config.yaml
n_layer: 16
d_model: 96
n_head: 3
n_kv_head: 3
head_dim: 32
d_mlp: 256
vocab_size: 16384
activation: "swiglu"
norm: "rmsnorm"
norm_place: "out"
norm_eps: 1e-06
positions: "rope"
rope_base: 1020.0
rope_fraction: 0.5
qk_norm: true
attn_scale: 0.177
bias: "none"
tie_embeddings: false
parallel_block: false
extras: ["some layers without positions", "local attention windows", "shifted keys", "attention sinks", "value residuals", "learned residual scales", "capped logits"]
init: "normal"
init_std_qkv: 0.0618
init_std_o: 0.0109
init_std_up: 0.0618
init_std_down: 0.00669
optimizer: "adamw"
lr: 0.00305
beta1: 0.9
beta2: 0.99
weight_decay: 0.0
lr_head: 0.00681
warmup_steps: 402
schedule: "cos"
final_lr_fraction: 0.1
batch_tokens: 16384
seq_len: 1024
doc_mask: true
train_tokens: 140000000
steps: 8545
dataset: "wikipedia_en"
Each number is 500 + 40 x the weight over its row's rms, rounded and kept within 0 to 999. Layers, rows and columns count from 0. Numbers have three digits each. The size before them is the row's rms in percent of the matrix's.

# layer 12 MLP down (transposed), 256x96, rms 0.181, rows 129-222, columns 0-47
095:449503439459502473461472524496542523446507492475446549490475510513449592428477491551369520539491571481491586516474529511530465521502478494492478
106:415548455500505533499440472487409460451455500521481484438468551492504592470457529465496450521477500488474472530510427521536529507468480572484462
105:516522466490477534474478450507494452512552556534434465460468569510422498570528454491522453496534451525532518451483451510458530467416444443430473
104:439521472426533493543496523466447504470478556538572504557474475517504562486515518529457447461515508508460476504517521508508490482523559500423441
097:475429584476456452504467510547507456563478486503549474500566439495455467533495517555495563570548543531511464494459512461457491465512572534539483
093:483497477640568519462493458505495529489461541487540537469455530455569432481402516500443476477470482500506512506464553497522530503457462458472501
100:432551439487468442540474557473496499496587503510457529557492579499557523549494543406581471548536465549501420413494455491539506475502583491529478
101:505478482509491544481411534514527563462499472526490495519510606511515569517505465478426495479531444515453519517492474549513479526498478499409451
099:503470512497503509427559534421517452498522504531544496546479549527430476543431498461570459504464483524444515494528510536458492444470468502513501
100:484524494462544447546494516509568555485498533450449492479524482515460572463538506569454521519539581507500502519460494421488456544523540537457519
099:428520485498581462553563409471464480466533500558430528448474546494518606499512540497497511503510520503460509481452480454521448553547478522432525
088:536512561529478559479498515501509448513478548504517445544541510578539506514490483466536472486567496618467463468514535505492579516487548500502493
102:455463522524471577510478503475419527452510434467511560498493542524540454502503418475517499564396574478524505444515505554490564473489462497531457
102:526512466510485481501499534486572475420476488513411537496528461540492537510495521515475558520526526500486514462507570493453431479502461502518500
099:526509499468553489508471582549491505570521489551491474507569458485522463588437475470463524515552429432509357445485501445468465447475537580471499
105:477482468553486568490446432446540448532516539527477574495462532542554504544517520509504528440529421463540468448460526485502465512546517511410549
100:472451526456461449602456500514473531510518520523413460486523508441532486411510593438521462458560539445543529505512481462504485509522436465450428
097:514552433497543499540481507496450461530547491530500501545460485440558448544552546530460542497491471519517507493520449469529520432478498505540471
105:482451440442533475444464517517534458458470518438483474490518475441560460518561555450503484554505458414479516534504455543494500451458508504459538
104:485474503462566543515559441545463524533492516535422517460473461509529498442540459501457447419539528423568478450580509537532501593483575496514421
110:523529441489492486471505524530516543500454464512509582546424525519466520489460458550477483557508537523489453523592586540542500471452540522495432
092:404581503462530479522508564469525490449521440584461530475483537447489445501517547487512497458527547477481510520494593501519449441511526486539522
102:498475459468460509490463365490543506447494541471542482502538491539524469531499485515528496459505469428518447501536451517489565569465540467513488
097:496502487499468570458620494486516465454488482540573538571468468526551429554482507473475541429492462496520505498471572463540525518476475521576430
093:550517537493454581455526520573447421483488486481501460517529489561559453498488480395555460443537477546421484432500496500539509505513432497439464
095:520499482437462484446484434460445504545522532506506460522494399456499592540533529463400547536543500587526500510584515531468490499517529539513470
101:398542532508509481491430488451543501512463511461559543470505539417501536533542582477524460515492550453453462520440488463497471460426526494416511
093:457537547489424571493479461480452466540519545502564475545481533512535502486452415518573494491498494504453502540567491507554583502463510447491436
108:489518539508496548435503485456458496482505403517543524475443435528468540481458559519438500514613593466496573532535479541499460458555470476466543
088:499506569481472586495517506526489472556473583519509425529506446502597478531418521475562479490521507514466477502491514547499611551523461451540502
102:485552535481425516544521482552394475484499562470465552559505492500429457523497461445491480422450487503507537518460465472559507446430456417455453
103:456482532414504489476491536587450501567516483508543510512466541470582505510571447461525550510478458481492588471500444570504517513459518484527525
101:464438498588446538527468500487540427368516544454485535553456464488472533464519536522535535464589479522498507490463477506449522460382514553475488
109:446464520481598484507439477518431493556527489519476494530469466494497457499456413488569461475507524496432605545448561518497506536475590543478465
101:513476507494460484440479482587503536457514495531531455555491514524462463461535462510493462462529457518526529484499455430486428536408547479545414
096:435530483456504426519435502492515546447524470442523481441453489448438540436502542484448526536524521515547579473484550513503489485482460543493501
108:457501480508543503475510550454604454542548499462473520421545531433519547438464500501438525479523523508422495461479559497472499492528437532562537
099:450418550521422485455595522482447543514523482494518526492567508549511477480500533466516509503513503485463522483482504477487637533555489462505496
107:480519551455478453518514487493459508535487493466438446527525578558575545484560453526531497587440502524452477499493472496455470561524483526448509
084:440504426482541431476491538492520552456545460447500553464495511435491551478539533550422502499448544434540543530481491467509411503474486514500517
112:515557510504453508483536473540467444463472466502484528499491395442479441466498534456530553482510499488476531576451474448460508465478502483505534
087:542546581516446558520496516522493452535470531536492439541488504564547496500492492471556461486537492579435464492524489521501577505510522465563489
095:462463535505451544498510514503523487509505526526496475495475527545529533502456450474554496475491476527503466451506532488451507548471480526529456
109:448452436545464525530382474463469566503510476540552514458495523422567509501511469468542463465495492490564535463494548475409479480468548469476508
101:514508532518562458554527551482556548480523471503508489515460460472489494535450409512494506423426571477530491486511580519500459471548508573500433
082:414500537466497402517519471478443560552429448453497557449505511436508538481390499460496470425500531431527505511522469537543510553518466462518539
083:479466429493555438477563520490494532509532501474496521466458519457471559498510512512447498508412547442577501508469507466519405500480508513516525
108:546547422475472537567495557568497495557547544459505444530518486440518544503553465432506550465507442501534526433550518444521555516506533550503464
107:499507493439438477436520480582497551551446502528465473486507493495539472479563502520505458559484519542537478568529553539527534500587450429530480
111:446518508474497460547526476499467441431442524527518519554492500514460467499484574486488515492473484509548526504462446441492517502535534509488469
092:555503541508544530475508474483476556513491527496555550491548493457493528451445499497502466486598535481570493544526410506474544491470481465509468
106:441498451504455552544505499555482536506550527530473516518454554536534454493501538411523471506450430505506493495564507537540515557504509550524424
110:525537460540451467449456472507463577547483492436535526480426500412514551511511486521500515528456426489504522474439551482443479439505501454567492
098:479493572552529527483456563500479470539536477486430444494616483561466536510552501466491527517538577441516465513471493504512497509436540531488473
104:478477499467449461556483491444465468503554522582572533543449509552428502466474456497412524489462538464456492475482481477517557527493491490540479
093:483553480546492530559483564597511540499620507495507485598460487553468490506519550553518485547520468441488453469486472446454527473515535563467519
108:497494538492528503468507455536516467513427519544481507533549477463485438470452518517431506492535528576519467520415567398453488472509473534503555
110:453523514419458501545459481478484512469536541432473495487523522475487551443547500535457435520497437538535517500446466537472543438445505510558483
091:487462426442507437504498536472525506510545469456501570389451530452442511475484479541431499497464527457488570543506508479528423490461453496543528
095:460513490519491422532465524520535581495466452387511559496616476432515583476524503515461559484477549463500469519476497464522516562529520470533516
102:439520466421456526571488474526490503535506554446515547501407545483425519523521547561519440500500461461490475486537516541553421485538491542511524
105:467545571490521509489482492557576535520544478451474489483529455489508544475537544457474516567519487492488547516482523416523490536457545512484542
106:449492521513616503458518451575567433507491543523483422473482483557500523512496445488507455489474493544454517548485422541519509516455504460521450
097:498537510574526613470500547517467547518444494508546521468527565542489416488469459487527486554416548605481536549428529527501541505544545524469479
088:513487540503497550546516461521496464540444541511520510514506520523495457519482483435563498438505443503437408467531499541509508503486485516451471
099:534499525466474423487524520555479510508524457463514462499462410421548586465520513488452496518509577472468525570497534459518517549442527553498513
100:503490473458546449446548487467483569508514585542510557544521512493463600529548531528474543487434575503465543520518532565523456509578442546526494
107:509500494486490442442499419443462527512511521466497502453433537431480509470560540451456451533512549537482492481497494494532499599533508530484465
099:507514590504504528470534564534490467515487458528482494553524530509504529505422541482499489545471540469391502510533460527507546500471509444542492
101:444495469504510484502490470435501469465505436461383465433520466512424571508532502498540476454497465525433566508523550516557497495504472524456483
100:533461515532421473518516547478540541576513471527457506516571517488504445527445549526458433430516506567548567534474516456501512537561488423553483
092:535507509474483549568501498501425482505496552564509513473554527524550442458435426445578546471518508544481484494532541512607518533513457452496463
100:444514460497568474534445472513505466552428554544448483483476477479495462446481504409582520491475474453445463514519505485482497606497500558493479
106:440479498466555522546508510479495564504508437506573478513501526454525578445489461482491501523469515456587555521457489466522466544510543607499487
098:397515482489529420556500514520452587495495504475513566527506453458530491494409477547515428517451514504494497499474502437490371511439456456467438
096:457474482453499524542482479588461557475512541427520471439470479583488489537541521431563491409531505505461446535582482513510529487525459479471456
092:565505572524492598502483493542496578598525504530523504513546498473546458496500453521505523482507493549460458480521457505494523545537506528440490
104:506492438482407478471537549471539482588486490458466566510556493466422502481464487532505543543525495416513519608477503494462496465484496560497561
098:513523493535472594480538522545501413546587447589527485492512543482471467471481511462452471538591495471487532497540483524486597449478397506471489
104:469493529491523496537530453494537513489470475483488573472442578469490489495503527470523545535390494542491584478514458543529535466556491536544527
105:483492462471528478565581513482527508457473544509436486516486556521518556506520436443473461453508430545537554477502520552578504448441468555467511
107:533557524472403468517584501464544448538562492532476498501482479518536408498536441494476482523446545491463506555451512522519471572522611513555501
102:506499465579522448577477518537493493539499494538529500466498444501517481517477523442481483512499464442586489542499587554474447471481405493503497
100:521439590464487558470479522543453485569478495447552510491483478547503585440522542487561549547493478500491513557513474498500424423512479482488480
108:552468524526524496549471442444530528417579508591528507416418470462478417521479463526540482525509486537481575478486530520494561475524500494464510
108:484460531481497494538510509499465510437507509460539459482586488424542564440484438474489526537461495477507496447436513461467540531497440483464419
095:422492456458581447495455481476474466508511526435500468534448522463520648502536518511462449426437509517487540482452519516496478459527518507521548
097:421548453443463534514505481504481498485515482540458518437513466427526503487498555507406535519522493426488516534532462532487437495472466560496532
103:514484489432550493510501488501487542528505558466578511532507522491579481503550477518506475570512514537455510533454490448478445543522571482534490
099:513474462419491492545517528557455393504465565484515438463487422517527497513533465507524452496511495518521473489557406497507473446453533511537492
105:507434479490537498526509540543447465525507512501496465504541502453487460475502483490491553420511533499523422469564483494506551488553474598486484
105:504415526533500503554506447514485522483448467482493501465448462493574523529470543454488565515445515516475512541460528421469484507515500561448544
096:542554544530521520458553468526501493521475494505601583473523500554567516473539508450498470549539544537517413460541515544472524589457538516465404
097:468501486528492553476567495512462489503531495494491455545537428536493474460539473508547484519515460463434497502420530461425482492448523497553474
# layer 12 MLP gate, 256x96, rms 0.19, rows 130-223, columns 0-47
102:516474434512512466509505470484543499498490538494501500556465513463501542513458522444530470495492441486453483492432490516517424458489436548494571
104:443530511562567445458444466503445508499529478474453477520526495477470502480487493514438499505515516497423488475408492501438443518520531476469489
102:474482564518555457470457498515541521477457516483580517542595538497429488476485497462441474478573524451512512561497533507518510465473478490451426
093:473543468467524497568483485431487529507508529479471458494516513490466532495553490498474534479524486499506593507498516507493405435501458510510518
093:461577475530526485550504477499454494444558536443469394535557453434544505487571481592519528471539575460484500512451481524497523427470483490473478
102:450602562567493487472481558475480501467450507462494522513524538494519467498411505464461483536512546425460422451523521501507490483536506537534512
103:535495523539474499457504423457486490513465520419543510531462511523457490493571521479453515584523516470509483451544474533502466501546599481403541
101:528512467515556472513522487495565493477446538464548537459527572508458488481475429469472517523392500490582530467514525479513518489487500506596510
097:574523429504513478486486498507527562471456576470531593500565522506479467534465524546478484504461508509584483479486578458482463459452531499516533
096:540526483467502519453501468534475548527469489449570652510545514526489438474411571530462515438503528489479483567512516450471525488504522439534563
091:470562465586465504483490505414504464546498504463501498518451530498515425529422468445494435448520508513439445515474445522473483515512518505530511
096:508488435517575471406513486512449503471371426484510573475544411541481471552470477465559475496481441445579472464528499518530522515441540480521473
098:513479499519508566525490604554455519544485500501524486447440470512523488474447408521500543521529525479562557486496465459500486486520508503500512
101:490443544533505502526477514550456475622522459494408502507486568446537486526475487545442538516577527517519458547445550485457403599447507514513489
101:551510551527504514536493494433471538527513554481592481474506534482567496430488511518489491572520458508569480446489472450472531567551537541473462
096:523517474503524496470506528457559509498452486450512552517488536467415550527475543481499470513472506441501521446464513460514499474489502448525582
091:541499448517512464551531498489472526538481440492464553486543466513469536466506457494463524471476507469546524506520538580616498500524515525478530
102:453483520548449494515593521495471440469547454430525534540563486478501521463463478487391517463533491493469431572462537568536509457500445455484508
101:487384427513499457510457476476542528499485522546471501444480506552467490533459513506496497479500465505549468507518447491632498486473529489485511
102:520503466484483500445554503414511528499491444526545567450556444478458466510536532506508470438460530399542518581439496544531565487516573522557472
093:497556497431526488556554527437447465534524499483501582459423472477450520527475523485518536479501440509568467506482523469468441492486425552528526
102:519546496487572487427574471560478490503500511441516538452470428519495508451473446502444551473493513451545454601468486500490477456442535563528504
096:509544460493504482466481499518440549514493505426506571516470481476498505500505520532503443397417493499580499587545496481519538509467474525533503
102:506472507562496470523551508555483521544444479496460500484522525499492499465439483436495509552432517505581480483437500488485529575491437449478518
095:418519480508533470462501527483496496550451480537522538535527463488501522471474520475488504563517601511482399452538556554542483496465538537444401
104:498447452498527451460474507536504446483513454520488533499433518474516490500453483554470505490532455489494571512443435514507444520536442516445533
102:498465447505483530542493485448433479514547564527528489488415474472471489496512490581486445426442453490480494474411411498496448494535424472492513
103:541491466496493473531544475531490482508591517532501511529513456504474444479575581493487531420506523506549492465497442404517528528483536526504483
095:492462557532482534492571517461545483532522571476509500543517407511473507481442523505478445546447538450496502626525493523479510516510537482468483
096:488491520522507533386517491465479496542423493520591550514533494494543508499437500501411463490470490511509479507472470530518497511463483444568631
102:568475536410524486574479513493457458540542470449475463482459490470555532465497541561470455553503433457500534495422505507461513528565493524563458
102:486474498519500501484424519546545469496589480436460515527504405483488557472493525567559480478513524506457494457493455465543478493451417505488514
105:527536464534518513519539495483442521547432490526508514421461535504500485432498552489442501485434540462528492499415500524530482526544535553455535
103:500520533488495498506591486501453529551463483523546547472508522487466478494591543560532485475489410501537493604492567420536512506405482453483477
099:494419487482508504452491513467477504531446504458505535492437518513493499458446485431508511503471540492534549504507531518533522531429408507506480
103:490432406531469491454471455480493549509460498495540514497554594505511451508446487499479469510440483509564547546503459466531495514499485452528534
096:545551537440503493491478494515551452492464539511557565416575448471477562486514558456522504456437570499535557508474509508581498480421530524506509
100:404497558490411482491449515426432496630508428532451556540507502502560502521494550452464473520471570516458523464491503523482580538517544455508519
085:519477444514565493485506461526452428465550516522586510503495495510495493516495465516507506524446500510546495454502521496475527516492510452504499
111:460455477512494508419505506516485515545465535446581490487492451479455487534477509479487472484497457539452436528422550453513455410431456501482486
080:528440476494510477492553541460549499536527532494513540537469479466511492461464466558552498501490543462483554463422473527413550470520527485469517
104:547554489446437507510471461399443532497504475474503517493505533504462507540575509464463458430476466568458492528528492464504391477555573466482542
103:518563567487511531456540556499483514526546491520480503461435505463519504472553462540447437506555559518505565590458532470411473540493502460472502
104:519529494423533531540515502502548534487505534558509527444530441465556470511489548469504518480548484549508419452549400508502517449497605467490483
090:509562508473474508560528503539584488449551528461525524523479452524509596531586561549510426537558486488495489473486523458422539466506482585507480
087:423453493538572519482422494474495466419515534512504462527496514495428471553560456542508523473531520462531429449488504496474474482518516485458467
109:540491487502582513545493522544522540482521528496529535476504593482550470502446476563483507560458521446493385536452527524502507485476496507488556
102:463442556460512454540572499432590520486419457573429462455607476458527450570483503478503477449507514509468491526514481460505530440458537478540490
103:451531490526545489499494531469587482524447523516516516546465520492458545542516605469522498534506457476422427499472446533559424454527475448463493
098:486507451472489490441559503463495517518468504539536562547538492461543497459516559437457473471437515482515575545496517492517486473485456590556533
108:501483464533570493436491546475476475465469460444522533480553568486448457503562453515514496532480457546539498507514517521539422498455545487507493
103:584445477512521519540534525458471500480463511450534599549461427525480522468558536469474555549521463484564457453523477458555511536481458486462532
099:476534530536503513487502471534531559524476527448551499494593557473469496504442492523447493501488490492565490576494505531531493549464497477508547
100:479531503461507516505529532526498558462462451520496517482524512438473477460503480469492517531500471473525450545471486514542478506560464447464472
098:511484542492469503473436571590489470453516452494498492537476474527457539456547541550546519532551454466515460439474472418493535470544583553479526
112:544524435529511502456521509458481567467547426549534513492448515463497478498513522488476475465494528528556510444552475481436460547482543435507550
106:457491487582546493493448500490528490500428490474546536555474438497488533494443513448532456507514506447423501488497505500524481540481553443458522
099:517572547664485534494542546451451546518467476503462526531503487541550478455489509451471501529489468528484490511501485521494483497546576477476518
100:466493489515498481520482495575553510519555474470516477578511427499428569473535547566475556470506434458475502517490563451457477468551494523492436
105:536479550465583507510510505468554479434543489539527551515554548455494511492467499551483497550418510446497514557514507529503530465583553462589561
107:456474472522460432491469487488505485526516530429521525508453485459480510551462461486491505471539522438492494478464550448529454491600432528488451
103:489428479500457496442520515486444546541454455481501492544486466517541502576482514462407494485507539435557494488517391519532498566462543481502487
099:547458525519434527512558508494588555521481519437507551431565444543503517506428445506476524502508494513515488521538542482503492521553481531465559
095:508440585539525492459511531544498548525518439528505503500533562461496484508485494465533581551456489496527505546463433527543533543480534504496503
099:489419420506461485444537476488500497450467514491525557462531523519415542474442502531498493430520524426488439523467542466499483428483507475443494
099:519449504547514467455516469533503501493487519516479555529450484522439482472515502488430495455526518473513433395553463550571515534411554541463495
108:479483519506484530451456514541471504486506484523555536512588514494552497495528545511511547489365496377500497525482505502477463445533520460436561
099:481487527397523482449503443549498492544441453542514522505476450498456492500538451396547483468470543484479536462502444481552527451472461470533458
102:505502477604531516488481499581470533509505476481566579422572448512515511510442515437474491524424471501571524505416547501535503533539502552432496
098:521483506551499458478464510554535524463500448458481452532490547459500561483476599600509574533459470479539533481512538494516532417487498559496400
097:501402592574506457510558505545503494577545518465497523492502474523553488440541449479458506489483501546616438517433509458531526492535491519573501
105:442503484550449476440471538464489449561480454489463515554462535502620505551481565510488496485519607621513555447492504460476501521535504504557555
118:541490517483432491544540550459447506511454451496524463449530541475524495516418445457454487460513566543546548516474488508484505537532499495525503
102:435487451491556550493488513443485480465503478516532509503433555461492498517503461538490460514443444494523497521448497484505392531546506446552548
099:517480582475493514568504482521580548444552531502500486499406470476582452504476546500541528465532565492487487536452425502503523562466494505480533
089:552465483465521462528515481436450466563528494528495518470527512504485508441471492458478542523514477469477539562483472480526560535417534540505568
101:546471526448493486468550608427437556497507501515494505539473530463553506464427436535463502473394535498536522466522501486472512537480518483509481
098:504482451589552479462433488520536491521499518440437534516452517500472495465473492451467484492568526537515554480538459511531459500462486603489499
097:465472429483507539534411480408516475443544588464497503526429477507540557510472520502485487511500478459478494471473452466475467549527486432494504
106:435481427487554531564466488482568490396500511480518525501548527467493504521531533568548457525501506474465469468472430459501518519481575511430559
104:472388479451530517526574474514450489530470461524542543483518508491525520505416546503503502543448468451534530495475503481470479544560450568489491
100:573497493565463529536466497511615528503528493507565474478548512491556492431507532476510481500550507532518488515571486552496477561486503460517463
103:488481471478504540502543522463499575486448551535548543483580530493554502487488520470447532564488463443482572512504523472479480446488589500515510
100:534460520523495447471535476583504525442466493483468534597447445532440495470585445470526565521500477486537521532472511460490475519476544523446488
104:558502564505483515494540518469526493518445521539545539480491454443522446547510566491517471504541542505517427500578502507518532527442587488511562
095:544522544484530483463474547502519517445514497495523536510557446523538410434592448467468526433520519495492518559544498501555554448468600439509563
093:524577502462554550480525499526488507481527523459503497470470442497508504481465624487464584517483466485483425523528450474469559464464485491502536
099:510458486558447520509464477555451512522438459502547486506512494498497497460473559516542529463469540460521513489509519475565498486470562517538572
099:465446540528443524458500511467495517496513418467474523521493520526454452558400574482513586495549470482447479518530459511486525480436602506483580
105:480512476426498527456552517472521475403525480482593583516478445450515506450419498486504467546454420468514462461505447463520508531528548478478538
096:532378495504491460486563470503465494534495503470572579448514504492535454500438470527493563489422444481447493480437507492513522486469472544507527
099:516459555531574528481535539478494500469432499504508612545564476523515474494478493438530442514463461471515485528467462483532529528477527562481524
096:418470523555586504493461481450437524555556552526581513538482531511426508537552462525499504496480500448467518494397481443499445549539530526480529
105:527463554557483511465495497524509530519380527519535553358549500536576453497514522451523484473499542437530500436502460490540499582442443511485526
# layer 12 MLP up, 256x96, rms 0.198, rows 130-223, columns 0-47
099:502543456511521474494439505489506415508471557468428479547463513513409538570503481413504515443549496479490541466462512498526459474443478490508522
107:564510477473497481539480436458604516478464532482487446418492523524539446545531481451484509497516522571528494565578475462495479561463542515554523
099:493448450530504491455480488483510556483501549470573485552504485547501488513516506478522517427601446482464488475499402486511521438472486465411512
088:462557481519487478498527530492418483450453542470516487522439534463467513493527519487571500423504549458464475483536506521557545479427460461502449
088:463523492415501570511533567447599466508593493504427448506533494541448549524474528494494498492465521496474560493489427445407466562598488486569520
098:572462508502570473513486480509544537522511571508513525537504459522496512490512488531542536446481511421460518482568495527498535421464497609457469
106:446443530458453464513601520552488447572525550469428500391556399491516454554522466459506539432459505445463519543489490547525510423483497500549508
103:469528564516444536524501560506425499613535461505502456472511499484514498525471536484566484535578529498486489528476497531543440575497457497482473
101:546531495479493476484523502509474502438464527465516580557549451517462529539536503496460492504429479508518541583514540465455489409429576592528524
090:482560434486487503472495416518504552480480481518534516520517544499497497527418604536540514445517526506454464526474552553441556415516472505503464
089:495460533419510496530531536621446542474496541559495520498542464533481566474488519514475559522484484480541508431550526481533536483465467461508486
095:568453471474443496541487447457515541521502597498520420465488508487475468477516461456478530454565576526438517495521501515515461538450498512542544
101:500492508556489498478471477496478506528510507511502511491418469493499501521513472475512446477535492407501545527491535510467534508481523522462543
095:609535528455505479519495471467570565425476492481522552501503478531527513516469539459446554556456510492539529522550493606554570505518490510506490
102:491497467528500453490488494459482489429516562474493446578444497444511516523537514459474434493546484505409464534452473509497475433447488449568519
088:519538505491544496513494534477556433477513576491529506537514534464404536543504515552505482494547432488498562475435529483458497435447468441485497
100:486521564530583505522467509509469495457544512467486480580497474462507655494499486512469497530526476477426516421481522555500504401511494535455533
101:505462488628436508549530483536490455444480512458527546523554473510461555458518451486473557509481471516445508505460526498570492535598439560487521
099:539529563517420515519495544477554509488487529478520460558513498474475510549503565537517565490546510477468441544552567478491472487539487524489523
109:499471502505414573559495530441472522549487505529494553570461573502533444513529462489504529449444484528555468481501468515501441478527559471453534
095:467532580535483425491537496505518451536472441513466489548418479523447518597424432481483493498481387468489507524508493505482494483528502529555545
107:510444519588488517503460465517457488542508474482540541515511467512443512496557514519467520478488555484445493472584499513567466461483487493367513
101:467502508472482520495499542555528457477547446532475467446505525500509484516425526470522530589549540527400473497446529542423527468496554517490527
098:479466426442526510461392490445475489445555533475539530501442450479497563468522466560507498429570476503503532484530482455492408471509491502486518
094:492516496460555555533473482590499531447549542526498510520495480480527490505504569529465547508410478489475449505500490504428591418428508482487404
104:529491418463509525413539515428520497497551469485541484494415494517475576462461505558540527546513553500535513472419452450499477484462490411455510
101:548467511548501449520487504525522483521504512486487544559528504502446574466529485470509590514566476466535480473488593452486533481451504541448445
109:495560505428496496464512491453563458458489456537523533490568405545511522597541521485547521510512510561487457425538490482501493535454508535480514
089:480517492456549512456493538436450523498526491483550555471535599448537479546491479529536560414523520474548454471436531465506502523488498541530521
098:522539462594539485434463535514586511455535531449463489536471440529545542501530496587467534512574459504537482441499487504454517519473509558468512
103:486489438474600511478429419555478516397505497494481491503534513512465586552573571560589453554473503477483390493481528502429520476458546490504528
097:492484503455507512551469572452506469526602540480509514493498514479511472506522517506506475576464525460407478573391508495425485547552503529526488
109:490534449460464478520505480512503435449451580489414463461489512498477445519535559457456529542548474591435448524504488471518527415547439514530485
100:417527494493529563533484487481511506519490473517430541532500491512565473487512592527503513544521489516473501463519491519507453459509585555516486
094:515451466485477517522469496443530491549507552465475516502473454529512536485446496474539491529533547468484539500526560541530499517467484560477489
107:524453450496479485496542441446438528513446520502571503504502547520455578542464485460541439528572444547514521503526470489493463484512494554529591
091:451478453527549468552515507549555545466514475483446431487486511535575446523470556508489513527532499577480558526482465452491530487546503487510533
106:498425503575503500438519546474541419451460500521504542563500497480553531488427482408503555501521566503488520458528429516545544472490568452454525
074:530498417518565486480487445526451443460535524532568504528461481533512502523486466512494475516470486538567490440496528521495530515443517489533480
107:507472542448550530528539471551515541492477501492449514499621482535543452460523455494443566512555530459521472516573525481519552510475488560542447
072:483606471558503484494434471566545524464499424499542511513553479512461547554496537421498491515525512437533476531496509467567447523540447508517507
080:427476492546507464446561510549515489524449468470552498506540464466525461497464496501467474546572570487494598473489527529558582541473503494526537
109:513486522461521547480480449485493481509505488522515536446480502562468503511394501508479505550482437493500501507497560516509531619516513556425543
103:486502560478449500453495520616499479418458515477495519519487543516523492453566488498574515592541471489493492510494549557410435477489506527491500
087:534482476535519490521361525449485491443506473468512445454442512522429605465538490575491490544520426474464569451452499471469510503497511535457482
084:469502496456530472510460505484542490478541509480453466528460465532518536470559530601502470478478476512477560480502491513466490520513531476534467
102:470470491451564552539536493425415481519488460492497528529427426478569541504492501500538481468522515486524462549503459455504471459492487457509507
103:517448493575531482519486535503542491440505463510523500497543551516469534531464473478525504530578426496467445504461482482476482413507479508394513
105:527463492510500565491492446442485517561545480515471509478492437535518491543475464499580447410570485416481439483536534434473422464455508535404484
093:425460463516489498507473494520472523540472532527475466503401574491493503496499433478509494523477502465445526489423541468476447459520520480564474
109:435474520533435466500554453447523547547554557521503546479472403474486521469485483523442564430580563466478485507471521482421461500505470537493528
106:462524465522526515410474503478561487447558479507485479505475497547529501494545616486576528547571566480514510419529477484543536507457435441481490
098:509451612529510398546519502505515509445488509514502504588507487562482497526522552485511560510482441534524469556496528467485531511553490533423524
112:542516423537518404495476412580529455489509536440483489542457501496544510470476529483443496497477515537557526470507484469488546534430546526546505
097:509384478473503533496539463495462491504382500499548584474434548501496389570470476465473434485460480562517512536520443536549506408491499510472540
111:476522441537590457455449465457540519473524511538600518506465471502465531546524486473499475507512425472427549455527491505490461524492522455539531
108:458451506517524549463497477466510512490474558500525541474478499543563457562447475441545544515508512449461489516546511542546509551435499529495543
089:489575516571448564502539528464525583532498449499484476551514464504521468461470506564509461519522508486480511525511499526449437509531525504472471
097:452513524548567531515538470482499524401519531485507471540442498499451501509499458501479480517492500443523514492470482556508492460481481511563439
103:512526539484438494529546512483480528512413525505455496553526498524525529486563513480467554510578539509490506481544453539562448484550498541507499
109:502407446492498554474488492498432484512550565424514536533465533483492473520429498493578498467456534459496489515495513478505560508542489550527468
110:477542499543444460533517496465435522513471507484514549503534514490507531492524522439537536586521496517402517511525557535550512473518484628506520
095:531570490526439474439489493496523508513524454553527540592524547453545489537607513512530490498523461555489440381513508466473517522557560527455569
082:487564427507513479583512487455493469493417492498511518518536469518525462474494540485450452484483537455417447425547509504503460476477511505584508
104:518452419442442506517454539410467476577522518526479495450493557517531541542465499506511548491525499509455460499520445468421465484512544471507486
106:538490468534459469512479524541456467471524516499503494468452464503408501428529465448567472531533492510560459471533542489444504540429558520446482
104:481493513531537596494570461480435486529558520480534484438523482458503534513566499531523509493431503493496549523489505468427411529587470475404503
104:506530486500560542483482499471453493510538557489519512532477571464496485441441457584416490497527509536530517502548546488499480483534485464515531
100:483486596484493466481558431495533476498506555476556545520517502484488493509486549495458498489482497503519504556471599562434453480519525487500567
099:499454400472502491512518492458527487533541459441439532475491473487495547524522518509501546452569519479467562542474512421493482442505560554522477
090:480545419445536526553427505474506543443465462560515488525532567495459585512520561491493570494500506451430454459564492482523471481523436469454531
102:548500581560512498572530515596489545482458548506562474497553584534555484477514469507493491559506515519499468414469513526543545562467480491449510
113:507463585452470512494550520533556528447496522500474484472521505497589478507541449501461500469473601526584538509557536495505521556475483492566458
106:550491509566495537525519455520543542526568568483470512501532522491525524538528455571557503498511535534577514472519554555483590485488418500507546
099:481481503449478485443455566401517445510467472456500499526526555498480544496498519447475445501527461494501456499517561531541457410508461467507522
085:493499489526551477481451497499475493466519467468528526585442536507455551502506520487534455458477537472539460475552536498561461442527476493588481
106:485503516410404469533556471431460514533504517490533455520481540479541498487448512470495463454521527479500539458475471491446496502523512413564466
097:544444492500545514534532471534519521415438502529560540520459499494561505489514458481488436482489504489541446455549528475499414555514516471521483
100:568429498485490460552561536497463482519501534459424437503481488539544506535484560562448475446537480526464486481505439529509476490431498540553532
104:449479446492498472481457481486500462515486519422541505548517486507423514542479532490518540488482459478473453485484538420487497521485554439559512
106:439522555510511514509489538517575544526509472526540457533476410516500558575563512455555508521542516508526524481522486509455523485531514500504498
103:453491523519444458426518455531550497504472557482433492455556462482479465491554456572471505525530518489485502577473495482507473425416441476530414
102:495546510483509463453522440542401485508539482505526469498524501491474477549486473448446505459546545494521468537525503521520547484442573503566548
109:530517583432470489538525569486444464536507429480508520486484538487550546475451487446484491478506563496536406480588475492559543526508542482513525
113:528476487489495491486527574449537473522549481520506469509446546527536394554437507514514391499474466517473522485512501523535448527485537477524594
095:519513534517537569518478535535498526459485454539486543502562447537528401453531474527470590486458569488505388519547443451557513487484573488432472
099:519491490466447549478494478490528466507461499487491457478482456515530485494457579536508545531446512525469549519467479428461521529496477436560517
099:482509524453481454509473531521531486514468455563514488492489450514581485490538502533500544505448592516496464468576542519518502486475527472560494
101:493554496493536526408461504502421506442496456489569516508489499474480593500512499418541467525463518504497492490498540554470495490476471525494476
106:558509519504518432497485435488451539486458534493476480514468547461490469532510460506430587496514583484503570563446480560523485481480498422529515
099:542455540467417515433494537527557541484550518490530482494521534499518403423484443566549507460523484575494483495548493505459490471474455474533520
100:465461419487420493548485524462444494584512474497476501488401506480478463528477460508531487447550513533480530486567469477526433456577498429513459
105:522535499518486474475476494499589494477549450508520516472470553484554468503496474448481562479481561508509498496497395553493536464500504517531496
110:492448448483526449416474424472506541496462484494462580448531501525485490551465457555457495469499510436543495419451472481494511508529485476413417